config = dict(
    qk_norm=False,
    bias='all',
    init='normal',
    decay_shape='linear',
)
Each number is 500 + 40 x the weight over its row's rms, rounded and kept within 0 to 999. Layers, rows and columns count from 0. Numbers have three digits each. The size before them is the row's rms in percent of the matrix's.

# q: layer 11 attention query, 128x128, rms 0.0555, rows 20-63, columns 64-127
# k: layer 11 attention key, 128x128, rms 0.0549, rows 20-63, columns 64-127
# v: layer 11 attention value, 128x128, rms 0.0545, rows 0-55, columns 64-127
# o: layer 11 attention output (transposed), 128x128, rms 0.0675, rows 0-55, columns 64-127
q20 083:504453532525496524493539503486480535496534524522533469527498509512417514514475563588481471512442509515500546538524521506508513515583495625478490447570548413536472505510543511462574499504554564
k20 085:495503470549496476521449461516569491483455532495454502482428521521499546524474490525477496601448495521444415485517501550524493472460444470471544481437423527520498533505551507474505508478492515
q21 087:517455429583471489500480535496534479460471464512523447507497495558462494494462471528507503465493499473499490459471449514387457505526541474432482416457434466470447490442497548459468484487551484
k21 081:416491481484517538556434519493570458447480497504496522503483453524552613479542526510553559567560529507448480452487469501526489489405494486468543468593491532520549484417518463526459485563538531
q22 075:544513474491489578469488467503511449498498468485514475499450469526480509498499495464522473493475459560539521453474553531509483408471406475439401434530460503534482469470431558426444474524495566
k22 078:508507464450584448535415491497552516520531547529507520534456528440508561536460430483518455440530495604461500536461504472538535533474511533430585455513439489498513513558526531467511434488451506
q23 084:516530541476507471504531441557544523538455539555508488453474531515528441578512383511455456529521464500528493545566480525452469542496457532489527581491491527553491524566439492440538456503455529
k23 083:443514556461498534515527431522505527465482478561517496451495526504550483473442462462514407565539452533474500554480419524500465536562535479519480551509519464498523455509537413443485504561488500
q24 101:468477473511484470567460521464496522473484419512588477541470486522485480486467565514465424496526507429514540487494542463437518477567490472490482445430491503543510479526482546612423534546463507
k24 099:489527430439455458513527538436489505500532524479522485531478488460548490444421487485532472507554529434441561460439475582430567475483489487506472430469444439459472437478454475498469514524411462
q25 088:578544496533427467458539570433431551433476493509503497486479508524507483465446430489491433492513511559482464479489515483401419538488505532472460441537548434457555456481474523519473581516501445
k25 083:540504503495478477551544530479481540353593544525530553449490526503507483497406443523511487511513442519433500453471586507456505511538490485525498475526477508496523506523523553508509490489542459
q26 083:514510531487554473554502544433531421576503497500427504502540584490562529476557427516459441463512517542504506547528485459480514411411552449473557425467461518462523522510449553525510451550507506
k26 082:462558485535582539500457447511475511522514520505443491462489479487509536591536473524469527476546446505510486494491454488579508457454469520472497475487517554546482523548415538511487573497548505
q27 089:540479501472543483464506491551498488522515540494513527465504484499470550495501501544562527562516514540455544487554513492497489503505532489455493556501505481552482567531494600470513399504530513
k27 076:520517537436520422544594561502526525527492466479516515537556544472495546476577482426489495544498438497541527493566528498526572545529514506460475511502510493574532524457528495468474508507520472
q28 100:537514520555432505524469519428535489448472412518440446513514508567461537486486519503498477483552545565535462419511523512481483543553526463582455445492499518530528505451512479566446532532527533
k28 084:512485564543408467461506471537423520484536555458528471508497438505471560558453491397483509446509552562540546470467474550578506564495448447422476485474460485489485465504482449516490464536445493
q29 077:519498548526452485517439452470510523439533480485533485514451489499529504486464518478524428495564508476479502526524517488419470564501468518451494390537456500468464486482547441518473604487408472
k29 070:566477455556486533555499470481473508427449544480571497507458474397505527460491617521475465529467488514515439550509499555520502468472542504485543487524561475519456507517442473451493614480430489
q30 084:506445571490476426403533511454473527512495541512511501464505445472553449513446460494510549552490507471456513479455415473511421454448495554510509526546450475498459516416491498502492427514453508
k30 077:420397576477460462469520508517531502526517536513474532511528524503558468517450494561504509479512487464505510520577508561462504532521513491468490424470481501470576506503477494488450478522442474
q31 077:490518583501528438497534484559433530464499553454467515463544507442461446497473512447521461489495531488505487492386445501513525529449515494567460447485553528482477453458551432476493505470440521
k31 082:540443536555484460467527526450483443490517475546547530557596497537536452555457498490473473474471443536552516460450507451444535517518504465509470476507479453366448438478526504474501467426490576
v0 074:456543437470521519518487450509566495549471589475528456518489545490497476517451515546449497453470452548523491428517455458532492574447424437455478451564523470543512519498447470475567475481528535
o0 086:515525457565487531488504536538496517481491498572567550512567458524443470467551545569611507513431471499504578496483535510557553499538558430496520600424489517483519560499475513501537474473502478
v1 073:499533510504493482534531541570435570500461538461471498504526453439476450495585485443451518527474529479445506511489505477507479484531489428511509485497481486398531435502534469486444530559469486
o1 081:523457610514465511560464478481521504498465443487580514460536576541516577528482442489431466498527474550514522526522448544513548520484546460503473511512472480465489537453522481519502507498577560
v2 089:472436460497521434525464500496553558502484484540481467544551491548510501543461506545514506547510583436425441483538467479464444525509564549488541474486434518536483472557547539532506496556566503
o2 090:552564528525488538505420451526488380450543568434482534511432493539486472514588533482536560466539522496526510560479493542584519430469476516522490519532494497504555446510525504527533512436468406
v3 077:490510547414511507505499490511519571458454519554564560448517474448535553481621469540499478551572544483545495518509479504481530479545537488500446545446559510527502510520564514447495552547487465
o3 081:471343545506541486492472515535461468533481557469507533532512533468497562515484525497540498504483446488515507407498459464483514548537545466554494416581483476548514516487472555510474472444534496
v4 079:493482522576554487488428478402488525497521532545445557486488488430500482547503431467523432473481461566450470443478426559519451491488511534539452443585551488443486519428479448483496488442559536
o4 087:498480493426504499526533573539545500465559449508505551456535533479523489586504468569462493463450500497514474495569585497442536513604506530453516582479467457531501536525551526594494522501483477
v5 083:466456469460502481424541467556416491432486501511569472497515449444521536481485560533489484499496613434481489465528506535457491489535479501519460507495491480501397503540446575512449495485542570
o5 086:476531526481503439499471535455485426570480515460512509526468572571498487523546388484536537463475530499507514473498432485469561414430562535428581416512449477512527557549530492509505451491504548
v6 078:531557519478521462595452565478491535504504496469453424516553542500511547487483514478491521558507475518403482421440479460519527513472497491527472548381474472526486461441459532476484475571474563
o6 081:421484457520517529515526494502505441505522562464567542502462576468494439533453491478528453495534456501531568544559487521479550460597528499563517502595510521454486523492541447479553524411523493
v7 077:467475591477460482519554542526441507489500494471483495487495527572513474527537520467505486509474468594460473532550593614493487550528508520512516541513587516430577489529561525537552490526554428
o7 084:537503506533471519525441451462528567510505512504471519491508408495509474562497528469505482494535541499483479532437543421480427535485530475518572553454465531495524475521481476576512558489511534
v8 080:520503533435500474489463509559548454481569534375488497462489495485562510521432523476520475512482491538500501534512515424483537559587565536461484493450470606481490478536586554463462489533514479
o8 089:540533442520528612550472495463502504512511501563455435536461489501444574528514517499464565527491452477485483488527518513576540410493459528512522517544448504579517468524454484511494543462478534
v9 085:498507472529468482402481507466449504346462508426452534486510497500510462540398418524512537550481554454488509486511474452491524516507462451532443510466464456458449431432536548429464482453500501
o9 086:527453429470550544522421428542524468548501484493550496474470503536501520487507526503449589462527495456504498532531413495504480460505501507469503502564595480525476493538540498506552435476504524
v10 084:462503483478519502548521555556481497507558496477490535472489539473506523556558571473456528524459556464509467357501511522404447467536523554472452414491531554517521504505538524500529446562471524
o10 094:517532514500492544500477500495475476508465482526448526497481473514518484543523460514495490459503494471524463539436485516511503494536550446502448555529494434398504591526495512535473522435588447
v11 074:461531480532523502599528554548502481417469515516529511538482454514526508539455514547554465532504590503550499510512509461599504527501564466446541487511490544528535504502486490479420535532493591
o11 078:541520524458554512393491485543516479624510534498523512570454494520534518469513469542507556550504488550527502497555479442451483492488579414497475541536400524547490477517524497444520440458540529
v12 092:530458458524475484532470443469478511500418467552537466445462485503544523405447475444515485434540469462505528507567397427474532513495516515452488482495611481521514511499449499472473463547447496
o12 096:495498518466494491470520498437481514460483471489430489569568452481515552566539565556480525495464535478476597498511518472491509551509541487535529460443455507531522509519529567500506560510582476
v13 087:451556439455490435497568455538496466464520531501477446558499483502435457475512525477478472488449482420460483459543509590477523440529530511501483503494444527528450514562382529405512459522507547
o13 093:551478503507574464504520512456493480519535528536477506453503485514491497472525440477519590475486498585530547508473471538447466496462535491443451455510521426444459546564557449463498558546531537
v14 081:442453471430508528502505538501542592475475448438474473547478509499478492525479434443485505485513427498480445569479477524420434494462420547531487507456499418477431442466490499470460424456503510
o14 090:518476494538494521509507491504466521505525497474509490491537503537426545474509525463496466520529568481451437564561520497465485500554550505547596550508462481480556440511562526477446521467530456
v15 083:528421542513515488445485460489525570479489515487330494501443526497553488455534490433461535451510521497476410458515475532573490489485469487446505547554555508394513467454465537477495453545563505
o15 088:490495400534454474540441513491505481485492511451573508503537411560495490492499522469450475503410443485541578563502547528418482482566493507571437508457456488529472501506496449517452464474494519
v16 078:512460493474538482471516500539526508480539545511432523459515562494543508488448526503517506567414510460518476442507433545572548492458521449531546481515517580506454511511534473530478464532515520
o16 080:451546425530486539557456447558456495511498406492504461534474495537401445480492465541515550472501527565428563519492516455465496447575500503523503471457465460565444503463529497519497482497492501
v17 085:537444527510535530509505437504522536593542494623527604489557499549457593530552497493574527507550522498472559568514468553527475530481504528471488480498510497484513473515461526508465504458483506
o17 088:468509495521448474531484524501510542388517510468520454476460530453522437499476492533520484486505504478559508497583529571443518536505458468448550453476396469489531496505527547512464508566514501
v18 083:452490561478575540516473518537472522421424477565552457559518540560495450480525486443522577425451458511466535478492553474501576505464488508546492531505511491455495495525460523562456463544438486
o18 080:467539502483497414504541450469482517529494623449481487488481471498428518585500505459474408444597552503508452516551536471469519440511511509536448478476454511493494538570446523544493474505539537
v19 075:500529505516530501538485473514580526568569480442438430458553510537565535488498508473490486517431516459497574459497487577511501531490502504553568466462512512537479451434455495454516584543513541
o19 085:498431428552521534508465565510434427474470494523514468456484466458539432523468478477498520511503405552509506580483424539524508460505487568469508531540550555476435502499532463492494564444466508
v20 082:384483449593441425526493490509557513463520495488529577500564502507464473479466483502468489434490479527504508440498457447500528493476438605567507498545495547535522506472498526518448469421491536
o20 086:537507497393453456522553470488493505511484456468471481458435433520467546505557521494511512570524483515550463585522509561518554466465507551478569548484521510476469550533613503600522576494498472
v21 079:455520473469504510555470531495495525410476505475586461504478474419466436468482562523510440512550503545475556516523465548481522473575453513573452520522434451433482476532466548508542472548540577
o21 082:478448575507541488539443465481560447587456532551515525500549574533542533511505508444504547527541532504497483525569456452523510460455537498485511495455536518501484521493510485489498501469532450
v22 081:491539601526502545502591590498508509514504540410459524501511517462533515534451490511515555543495503458496525475467505582532504479565492585525462579504436548595470512472478494400491539527532557
o22 084:458466465482535519475472472543560460488520545585478517502571529550491530548502497499506493485494453549540461496518523484421496473470452460471503455524517469487509434494531499541538495443478511
v23 084:463554469476551470572513494530415492519501547456484437515430492487522488528532495466509448499463507498484381450579514534494485537510537474432483482491458519544430466518522472487592480519465489
o23 084:569530476447512484474441542496541483557482565509483519497518503517475451497503463515481554467495491468506535534392436477512528574515503472527476546451510483457560540427536468530507527544478501
v24 077:501515563496564505480525545495518497409477466542460520508531517431517521527464518568525502481517464524447560513505503496470582501564563552457482427507510451502549517462448527490452457533463425
o24 084:547541432512468563428463491498504533501457592480458518494486498505440585540539520539482435485517477476534489484525534552551463487432416547470436550490523497571503524559561487507585511504508527
v25 076:493477561502476487524448450480544561592439517445463502486552503452535560581462523485529455490541539461503542462537444541566513467529479465489531505534514453580443511477516446535484486470506471
o25 083:382476472552513485477542490517479433504515490514514497478528497398477491553519506482516557503474442561487502544462469528493466503559523427479507577456482443494563441543447480473486604462474473
v26 077:469539502507558461482512483570498457416525514498454559493446506539531444489469489445536550405501548485501514507489515512449518476496479476540556469507558475505524471426517460535507483483589457
o26 086:526447447468500507521503498524469554517541566491446521496451561444478496543519415546465402535510435521462517543437517494480515464527509551539524484442498463465475519614436535525504469498467481
v27 077:506461575521580505541511471539497502508476456602451462539466523453476501593574515461570471437491562515523490541482503564502461518489502479562470600523497535424493522508510461502560465478548478
o27 088:514529489540448487495455593539441477484552522419562431453454504512476530475417420598533518473509511561497467486553480508452521510572462485499498492535453433519490489556473472527473518527413507
v28 072:518453573496465488484473530529533561537479475471548460541489485463505504528449459480472475474457463484473485483533524559506499509551573429482491488424499532478445558526553551432509510542490554
o28 082:589607453528528561569477556438538476494547520453484480498579538493492521515536507553486437555510528523485550474517560538464515499418539483491486512524489512544567457534504513429541485505542470
v29 085:472594556475526507516433566527478540401544484506520527499470494520478511471501524537489520504487500512544566456464532462462512488572460492484524537516445502479415478583546583445476524558521472
o29 088:501494525523544565554480476472519420549463497502461525491491511419525519567491487511470416475506456530455495528498505501451518497480517541496500440533567507575506502466542437486490493460513527
v30 084:518608531547460527536528468456548535555549511510515499523535499436574466467520484554452551498495539489456576544512418480453534452505520571483527477491565445541538464555453488498522485559439457
o30 084:565450444508483544511585519468525510449512593404523543507458479505535543534487521554491459541456480468524510471513533441609538548463524459475461538504445458495460504495492496462559468544511482
v31 078:562444437494488551528504472529467410442450478557432560485472488506448554518482455560469543508503480455514521543450503485476487515495563436539541497566529600465558450468488492550525470419523491
o31 080:536562518478492472495539492572529538513481475473509481498556441501522542490490493423511553513577528441531516484495506501533550536547484550521541472488463405479453536476491569374512467502479507
q32 110:424530531563477477460508471407530410531473532549504585490528553476490478474536466497477540508517502508424522519468497442507514500475434537509497475522403499494449527500532494519498482517495475
k32 122:512487534478483542402532519471439473550535489561432521517475504478469546504568519480519537594499466472515569522494508518526490512492474542514529508487507494468450614491478526502521528545486502
q33 109:517485493438480493505521557479530524469519551480453437556443493502499509583501488458553407486527462482517544529476426573501565538487578459549460465435528493531523473526530458467460524438548554
k33 124:446517581433474478514549525465541482484482451564515480505436453526457510488451488413419518473484478514545538509501419501518556464460497450478431480442455508536549469563610491492537514472518495
q34 120:512502443523515531503490506526496498559538524484404483567487448496493452482445591457486491492472463458518516493502513485528571453592535500537495476505523512522510485441464479436411445430449385
k34 130:471489544487506561549483468462477534527442477489466487565517427492509525489408490493511616513528492515538511475513456510496484468498513536503517533503547514629456541462526542495474433517481500
q35 123:491511468528427505570516476485487440482532508523590518452553448454463481405493471480478474522487502522582489445479538575500478459505447560515512501505516428541501475481550502489471495514521435
k35 127:495462492581446568541519459537442489432542491564503509520413540401476470485486465461574424559515479507473526460497497507486470483560446507539512486472533537482481466441545543530509453499523503
q36 131:408558439516459500490487464506481558527452543561582405505491510492474587480527513581494511450559490532509498533484442515542592520535454459531488518469454531543539470528502534459483461533490522
k36 134:484499452514502503496473510626497445487475460469467353431511472584443546447489604506493536489569532517496461569518501514443476473563464541506547485479458475496546464536533517489533502500499438
q37 120:478477513476475521486468463477516601485485396439600521532466551492512492499545515509485494602530498471538466447570501560490483483477486505512522479543442486515431487479475547522531459527483508
k37 129:550461498516488504475484487487511572423518518504492527529457544542526448393472441536479533557464524536453476525650533526551579479489455493523519452548434504475503442482493478470492448504488481
q38 121:533549469490478486449431587479481487505525474501485460529510444586497428499477464540432459478477554481553515430548472483484437460525532468482559523519483481445511479494470558523538531515466535
k38 131:481566496559542458484452561457615490411563472488524503502482496510494496582538486472426549454458576454514551527508526480546505551478495484434512504453485459484480469471496548476524462511532541
q39 126:516496461513440468469507530560528582488534471478501547491488449425538547530520550518516487475479433480417514488494487520513492521539480525499450550501562513497511487511515520572440493500544464
k39 133:402513494484485522493541417545489534453510483461489495521521533504493437454543485503484540487498515481477511557484498558499430482584547398486473483498485583524549457464476541544534533495482487
q40 125:429507514548470569481484471562536577488477495468501452531445455551481447487516528556529506555463511482519448491490535555453552511501556534450465516487520460555465508500428558483487436476555487
k40 133:527540455540520452421521517542451535557533491460536494581484570565481511521459515532506570523463495572565512435545498466512474437489454512417458526512494531502556497474477505564497514527499480
q41 117:497498454477471472465617471529531529482476530560462488539577519513513537574475507451391471475462439506511552540467534475510524491457455461526475465504473484477494469511531513450463434466571486
k41 127:472506436385468508497570481499480514511486537496484518549549513503437524464459543497488461510561506470506468547521510553465479561492516507549562461470512540540490520452589493505528496535541499
q42 123:548420522379472475535479430525520513495496462485486558447500471514482570462513485464537463546455516503429503472546484483456493574490529495481515490493405441485467445470499525523494520489444478
k42 129:480421491453444491497560520535536482467514500558500530503481499451470562475576539512526459508422515465546534435505459479539530525508559511492487521477486512424521453477468523465461550462521491
q43 123:469492465565490512535441475508576520597564434526525516479565507555511462566474478535551499503479460472537506490499449559477521435459471486571542453489497442536493446520471519507555552570524476
k43 135:564506454473486436599468543515492481495502464559523493414498528463566546578421487491527545573562478391550519539548523496554517462515458514482493449480530449491468521471505522512556503506484516
q44 133:462561545465474469488451461426531530504521514502542426490503574481437541515465505471512449552479551467500467540500575517482478453486481534542492542446524433524498582496552506487428461515510470
k44 138:487516578565441452540447458434416560500507463429461514501503449419491549476434472519483494546514465523499533539530547479440503486442517485469526547482492481547511523538495447582446471434531526
q45 124:489488476515512501538605540473469489544510487510468452510541469456457552481501474417532514470483496538572477514470508469517415587445499481455473418556553504424482536499506447449499516495507512
k45 131:502456483480529499540506565472534476492540548473479421499526457465472513515543517484495528504526475555471526466463462506418491504487498518558531437502544541456438529459524519453459530495486527
q46 127:486453539446565507534482494507510547504535508448559469590420476509598524530461508540458512504465472516506456496509480593513441479522502506590497528449470470494534524466547475421511527536533480
k46 139:468550502511500449512490494534551605549539474506513504436463490498509482447437543562450478414574533424565542483545517439544486476538530463476479526538526506480492496502506502478438523433527471
q47 124:478548575535504510437434545537498521426393518476512495500579525569505548461498466486426466504476557504604500449462493498443541503470530478466504509567497490502442421496512438520474417497452540
k47 131:532525459545519532443435396463506477532518502473519528498563561479468530539486433550467494395501535495484526488432538514426535520485498586466568486413526555468480403448531450479501467585573496
q48 126:457520552483508503510400501519446493490499558513517470525437530471507503497508515521478576539519454532541512477518515426449529517481525535562484576428479505448537442439497560425506578439499479
k48 135:415416513548477490441502577484457466544518507525460471520450510529491560444467426585521469492516482489544499455544440498457545492491520489511509556515452456502545492549467532560456486473503443
q49 123:417508567492486450456559469498547469451514532551455432510535516533476479489432501435456467521529419501488388492533559509508496517513577457511524506459445538451538542518484511507503505481490558
k49 137:450554571466491470500452538537552531524506539567503535539498474523478561506406530493516478464497515515527407504483541472448577548410489587510464490476526539484437505504501507549477493567490446
q50 112:514510529480539471519502550469529506539446499574482458509513525473489451437501487510563492511513501499457519530499413524468512468487589528426517568494609504542513559498541427463507467494535506
k50 121:547525495472474529493490443441502456527425459515503473492526435457509475494469547512509528511408456533486473483443493506386545480461591515426501487552461503438494508491554530542510580500539494
q51 123:403478505537491446513522514471561500505509488469531480520439423515515443535466491513502433542466421450454504488534535500457485490478476493445508441488522526472440552489563404508533540491442511
k51 128:490446514506551449482521534440497503504485436503525537476504470533505452484486502525450544495489497439511523524559517479493477532498431521470461509455575537492428482559490512469414526518445496
q52 130:532531479445476441490477525517537467502481452525517508528494583462437475449444475494463452490579461551427501524392515497575503460529537506549529482512437474503524505541471552521469519560472470
k52 139:575439553479544458481522532552553429466507522451468480492440514513481474491404518515574503485518526415555484500494510512484487507490511520493525467508474567478484534508498471502529495504542494
q53 130:494500456484492557473493526496515539481532529570451512567550454457488491460399448504522480462510564528555533487487546497487501529570459478505546540558497528520545562477581528464466598552460554
k53 139:435466485539478488493446501506457461445553534553501540500511525535507515510527503446517518490487522490506537511530504550458458491494414450464582475521555502503580557529466524477477479519535592
q54 116:489482516527530523501539517509518548457485487481509559556549527496517493545519567530501465500578523532586525570516458499473470466429458521570566460550582519526486528500528515520523578529485529
k54 122:489444522531475528525463466549447471477553509516516549581465565576541480490485483528502422485587508554492548594560492514556527507447444488508539466496559415509488534487543539504447508469436572
q55 122:452505528532492443569520468465494543451567502479461492533469544561470514500482481503510485520427467483477457527472483554395477407598452480463479545468456524450505574496452486453538545485466441
k55 132:544511432516512435561515493523451536552520528495569476508494492557464501483486483457448470517508476542590456545497515507466465489523531509490526538543500471449501617415416528550497468474477516
q56 124:520446539524518548542540483521537541457524512506408475446529574558452450537493511527464524486473410443517541436442496428503458471488452533475499523483430435502497481518555458550444515505479442
k56 134:518470540505530540562494538459491507424540500548508488453547467544496510481466535559507509430485536465511429498484460540498491560496500527478506542448472464579543487412480463533497549559528509
q57 120:487494465544491501524523552488502473520499525557516500494522560547619487563536540611515457482495502542407541532551550563495577570422485457526470523469484485521511489541508531496513429484532501
k57 131:503521454536482460568537553540499544497452441508458484513467518478566541472507553561576487526524509509518531524469562534550433491463491535490418495474526481454505485545535473403538524507499480
q58 105:485508482487488484470524551505500556513452532539496443531496499467481493535513487561465464489466516544431535463478532579479408520508427522472562560547483475556489474525530466433384466522418507
k58 115:499466412475454495476527516465427467488516446452516458438464523456513553544444551541453434501539523500512466438483493514415427567498514533502469494509512497533571509438499528470453564513539574
q59 128:466512499484452505478455390570549446510531483438474449508441416546512488500538469529524470474536451457483419452456410538552497486493488570495531535492561565478476512569476502471431509531465561
k59 138:479501495454448473483472506539532523496481461503518511487493531524487576533485480552544499471588499556506418500465417465522535484505475519395520471450489514477526547512464519533493544466427472
q60 130:502493530511482505552477523596511550503514527487524537477504491604544572527510558511541529527484522475495508524479484545492499514563486463536564557553520461451463444483595475496437525527501525
k60 137:469444433463503453530471563512429442520573559474510537520478507566512479522489440457514559410501543491478549493492489548538561525563500555522470481535499470473513547501472467522479519477558553
q61 119:505481528507506425494517487540489434502568519479461491518549512482488460527483545502389544505518511503408455432509501481486505535479535501542521468548566522511516469460463525537513453522484454
k61 127:474517515478531511509538500551501548456558572425509588493477420455481474515491603509551482473492529498484484511504511510478493553465521469519502488463466457458467464470490490480528483587568540
q62 128:555549574468531517528478504507473542522467514494449518515522451549495481462490472514459468501544520472441495396526483532503625536525433534523535543517543488435494513491494492485507511452427550
k62 137:485543464477463484493514432497451532506462532482444625507462505509435571496475441567497554468523540507505475490500534511535457473502547506453511547454532436469491541529541497532464467510493514
q63 128:535519485544428434528522524512494424469435554493558491407543468523556493507467489557516592509477425520486467495506527536527438446501489428538500470565521537446533501519466541431374503538494459
k63 140:463511563523508379474555478530496497530407474527490508500461559537478431524509491417555515507547447486563398408445457492481481529526504466530550497517477484502485494446470495475481492540564525
v32 136:553536527521449528507497530474512451482517544532466541510454486487567509487492487609512520498474633510518467554473491541512499490561573560553478518481530497466515554484508540504484473522516432
o32 134:465487489494491504514523486479454423492500505505573477517512508476563532444539528451526496418501469450512548482515541553476527475480444488453460561552537538506415387501547461483499549511470438
v33 135:469489493526480506497458482484523538519597484445498513463542448513544537451455480484534457488483518524623483491534473520536423434458531537559438535550518470445553502494479589487541484494512491
o33 140:478507547424579471466507507552533453529460589478485508518562497466552489515463446465519503481488450569491542496437497473466493561469404510457492516559517508467438482454457500499507405456464501
v34 130:546442509490613515547444453548505564522446546503441469471470488542481535547542461465468494563490534508538498579505467422428507513484440457506453486548508497507511411490481474512432539505601443
o34 133:502520512476409502537505474530544568566522479504454503536532497493533544467503450554518510529513504483526516446525575490492559487468495510468502477486411490472436551480483514462584473524444596
v35 143:505375482455410501517526506386560504534465546471455493562532535518475433564466447498446558572489490475461549489427473474510470442519450449494463541432487480463496489522458572519494474508534436
o35 137:478530507544544499458523511503525523483539498519504482451440484501508518477538501439520438439506458560503484451466507530544487452553489520520522451459527543533540549454585457527529573473494468
v36 125:509516604512528568477482462513486591537468503570543446579475476465493479545492529508478545483510502517520558522539426470483506514495418480558546522415464523488501480403459546457498552475554537
o36 125:538400467414433471555511397579471508408453569547499559450487518587451465488546483471487554533468462526558465480481493502552537456453472490430495500479474479503493537490499496495552518513524481
v37 128:492514519532507499537535466485495489512487568494550517479555437506530519491441484505527479467498504546554546539475525452538518514491413493574502576505484567476514472475500517553453491377465548
o37 130:528480590423471547451510571511499498476512446513525543395455530564461501561494501514517526559461504506509546511491460516444456530486473522410504455511463491515557518544461457482460555505536435
v38 131:517493467513449474519494445458460474470402570512479510478549484511483509589481521522544519486513454531432466563572466500598548508545509545466474463540506535474500496448478500532461502430540482
o38 144:503470580505545511449493468427434500542456535475472585475512466432560440444520538459509484475530570464449530542434419528467469460446566509496512506498520444486498528435481420420480455501454468
v39 129:463523454423508507507461544503424462508491507474448493509523471515508450470500521492538483456552520504517555426545531470534432477460428529468473479500416557429501466534491545504523454442495479
o39 132:483511566498452474449468434448485542545544504473549486483536558555507470458454492507485496509455448519449475532513452555550543548510487474468545423489504486557394486470481398511464535400550534
v40 140:484463478417485449512506487514496479498545553557523488439528515515429473452505395554494460527501473498533494563495509529504463491506455535510456463479518486490497418504469528515427509479524483
o40 139:509468534492564559487471597447498469551554455465497553442591492446494451533511528498490521524451467526472561489492497501528498457513475485487459505463484493447468505526527408495559474531446491
v41 127:434505459524502574523493533535500587506479421479483549515495427533571487535488564573535465542457467486526487430476404541423541515496510476541541506593508527500409437566559547527467519553564535
o41 131:487600497502446501457461535466569523492470550468434510463466507488446515410466407467549497500571517525504548572515443414495528496477442480467474466421513479517484496477461485499487516400426514
v42 138:458498448551467476470501542481426524478501467486492485439478530571479534550398527454541463477412487528510527535526496458497489456539524454484468549504525535399504455515495467502544474532485486
o42 138:485435529455553502432554472534500518501529515509501557528503573478503521508571506568481478475511503466491414417479466498496473548482451501536503511482446428516455533484476538456493479479512478
v43 130:549515495509544584481465533478508467448398464476504514490599525528442478444500506548573470587496641544576490499462467424465537544471450485455500555558482528510449530530459500509514516567515508
o43 130:484499469515482454556566451453505481501536513461422499514439505483527514471436486497401531497527449505539518540507483531593475520513493520461555483453433420471554463456487547470448528522557459
v44 140:481461468488491470538516591527515483530550455529505504493530504568513470429485485492528460506445519574446459556425579560551529504493542532454449454517547387552484470494476550459512419479523530
o44 138:480526471510524518479514415461471483520509422496483478491510436487541516516489444467502503468468530437503557489501452491446534517519376559540592488455489476521521523413517522583393517509469478
v45 140:493525452472512549551506509563467520543511498567516479510494529487469476433521470481470556473500510534482449485495570503477502506462607459452501449526463544508495522484546473578517513469484519
o45 142:422420434543490563544501441428590462503534448512486483513507539522569455554497569529503462520532513519508494491501559495468494539529454478524501486497513477478530500557465490498442529471468484
v46 143:496471539536470463457522619507519433487534523517532493579569445563502487479495498476417454476448517556470488493476508501405482484529492553527516502461510535516509432491442456513499544474472454
o46 142:507454502449498484495452496478508435554481472435534538446399461445540502528537459554483527470530518489507531494472520459523454521502507495559457449490492487597476523596458536491454449518509508
v47 140:468440504473440504501449476523465382532475520493473493461499519463463492481482580491485460496414479460495470472593474528566470523437529475493539536525490528528523429522528492524541564528483547
o47 139:518553508510535516552603495420409536416470478526524486438429479558450501502516518491493451463529517496541444581505543525507515550558504513532519507553469493489482491540505522471521495397511502
v48 122:516511493501518579573545508473563549509553484456532529527478492551501550535473424550544578494478439458559515494440515541501506546463531512564545496523551501434625484511433410518508511502505560
o48 127:507531490559529543478468501527551474501437523451527497513512510411446494536462554456490490510443474462487423487574466575490510520477422521450465486526521449556530563482496504478520536547467495
v49 132:474486496497505543444433495485498535450525467470440506499431556503571490429449517397490518481489526548480489481470508557513531490530495553564502454530531559452451531574467530444504541525497579
o49 131:489537520528472483539558520563517477536504525452468567494515450483455517529564503456502487501501534496444531540454531546517512492497406472407473488609459513484484444461466496515490495506546468
v50 138:542542458520531438533508533475425487488459515437459485417543565454598551552478489456489510532478516509503472475499522462433540556506568542561526456483487514515591454533524432520544474417448496
o50 138:462510493467523534548457557513545482488528489506633560533472473524544520509463526472557532553490487478517459471544508436447512438490520531461478534537442497539439483480493547504430452503448566
v51 140:481532508480499610509510519453487482502484464482497503593517542479493528483547479431526544446520502445491495472518452499457441513463568511491446508444582475457587487498546590449568516553391497
o51 134:551489513515492547531509509553544470514495466596541451502467509487469419547466521523564529442490545554494524491511520586534493552553476534555561528461444498479444565517445507526482455472570489
v52 148:444513487544472474539459514488489513498442528443576538525499493433466504532536543483486499524504486503441516596465462517487476485507548580495518411571539505509602472586453508484498482547527447
o52 145:510525491509531457459564492504495500587507577507519464442485488512496530470504540509552547506492524409482526472485521485492466476457505461493502631464503528595448498459466477505555499481461525
v53 130:413508520432483538463466474476546477524490500464427544510497544463475483516533546458560433479498429479513466507479480490479476567473473518504485535488448497512451511499473495524482459475510533
o53 136:594645485490473485472502487505453556483496446539516513488497469572512539569475485470487519468614481465495493532557507587511498535492515416483454477519477437472464461410497467531399515484472490
v54 134:430429507471532502458522517489530534457432507476515491491456557475450513517499489520524513463492529470512510542460527481429458461432504494528511458447491439519495594489528445507514512533420451
o54 134:488486508507504523488473497550459474508443481507504511556472427493531470513459488496481556476507422488433464491489502477520595554520475549516517523540590510490494468578493551500453553513508514
v55 139:478418474566508484528520449457488570485530495554520533534466544520515473540453532459530478465578538541496507461515523453476588553532507487467448485520536523515533432564387572549515546412585536
o55 134:511487477473416478469475530527485450469475478450537505510579473465536527523472530441491514547531552508486525475477458473584427501559496478580494551522501513487481558484518479533524521512529524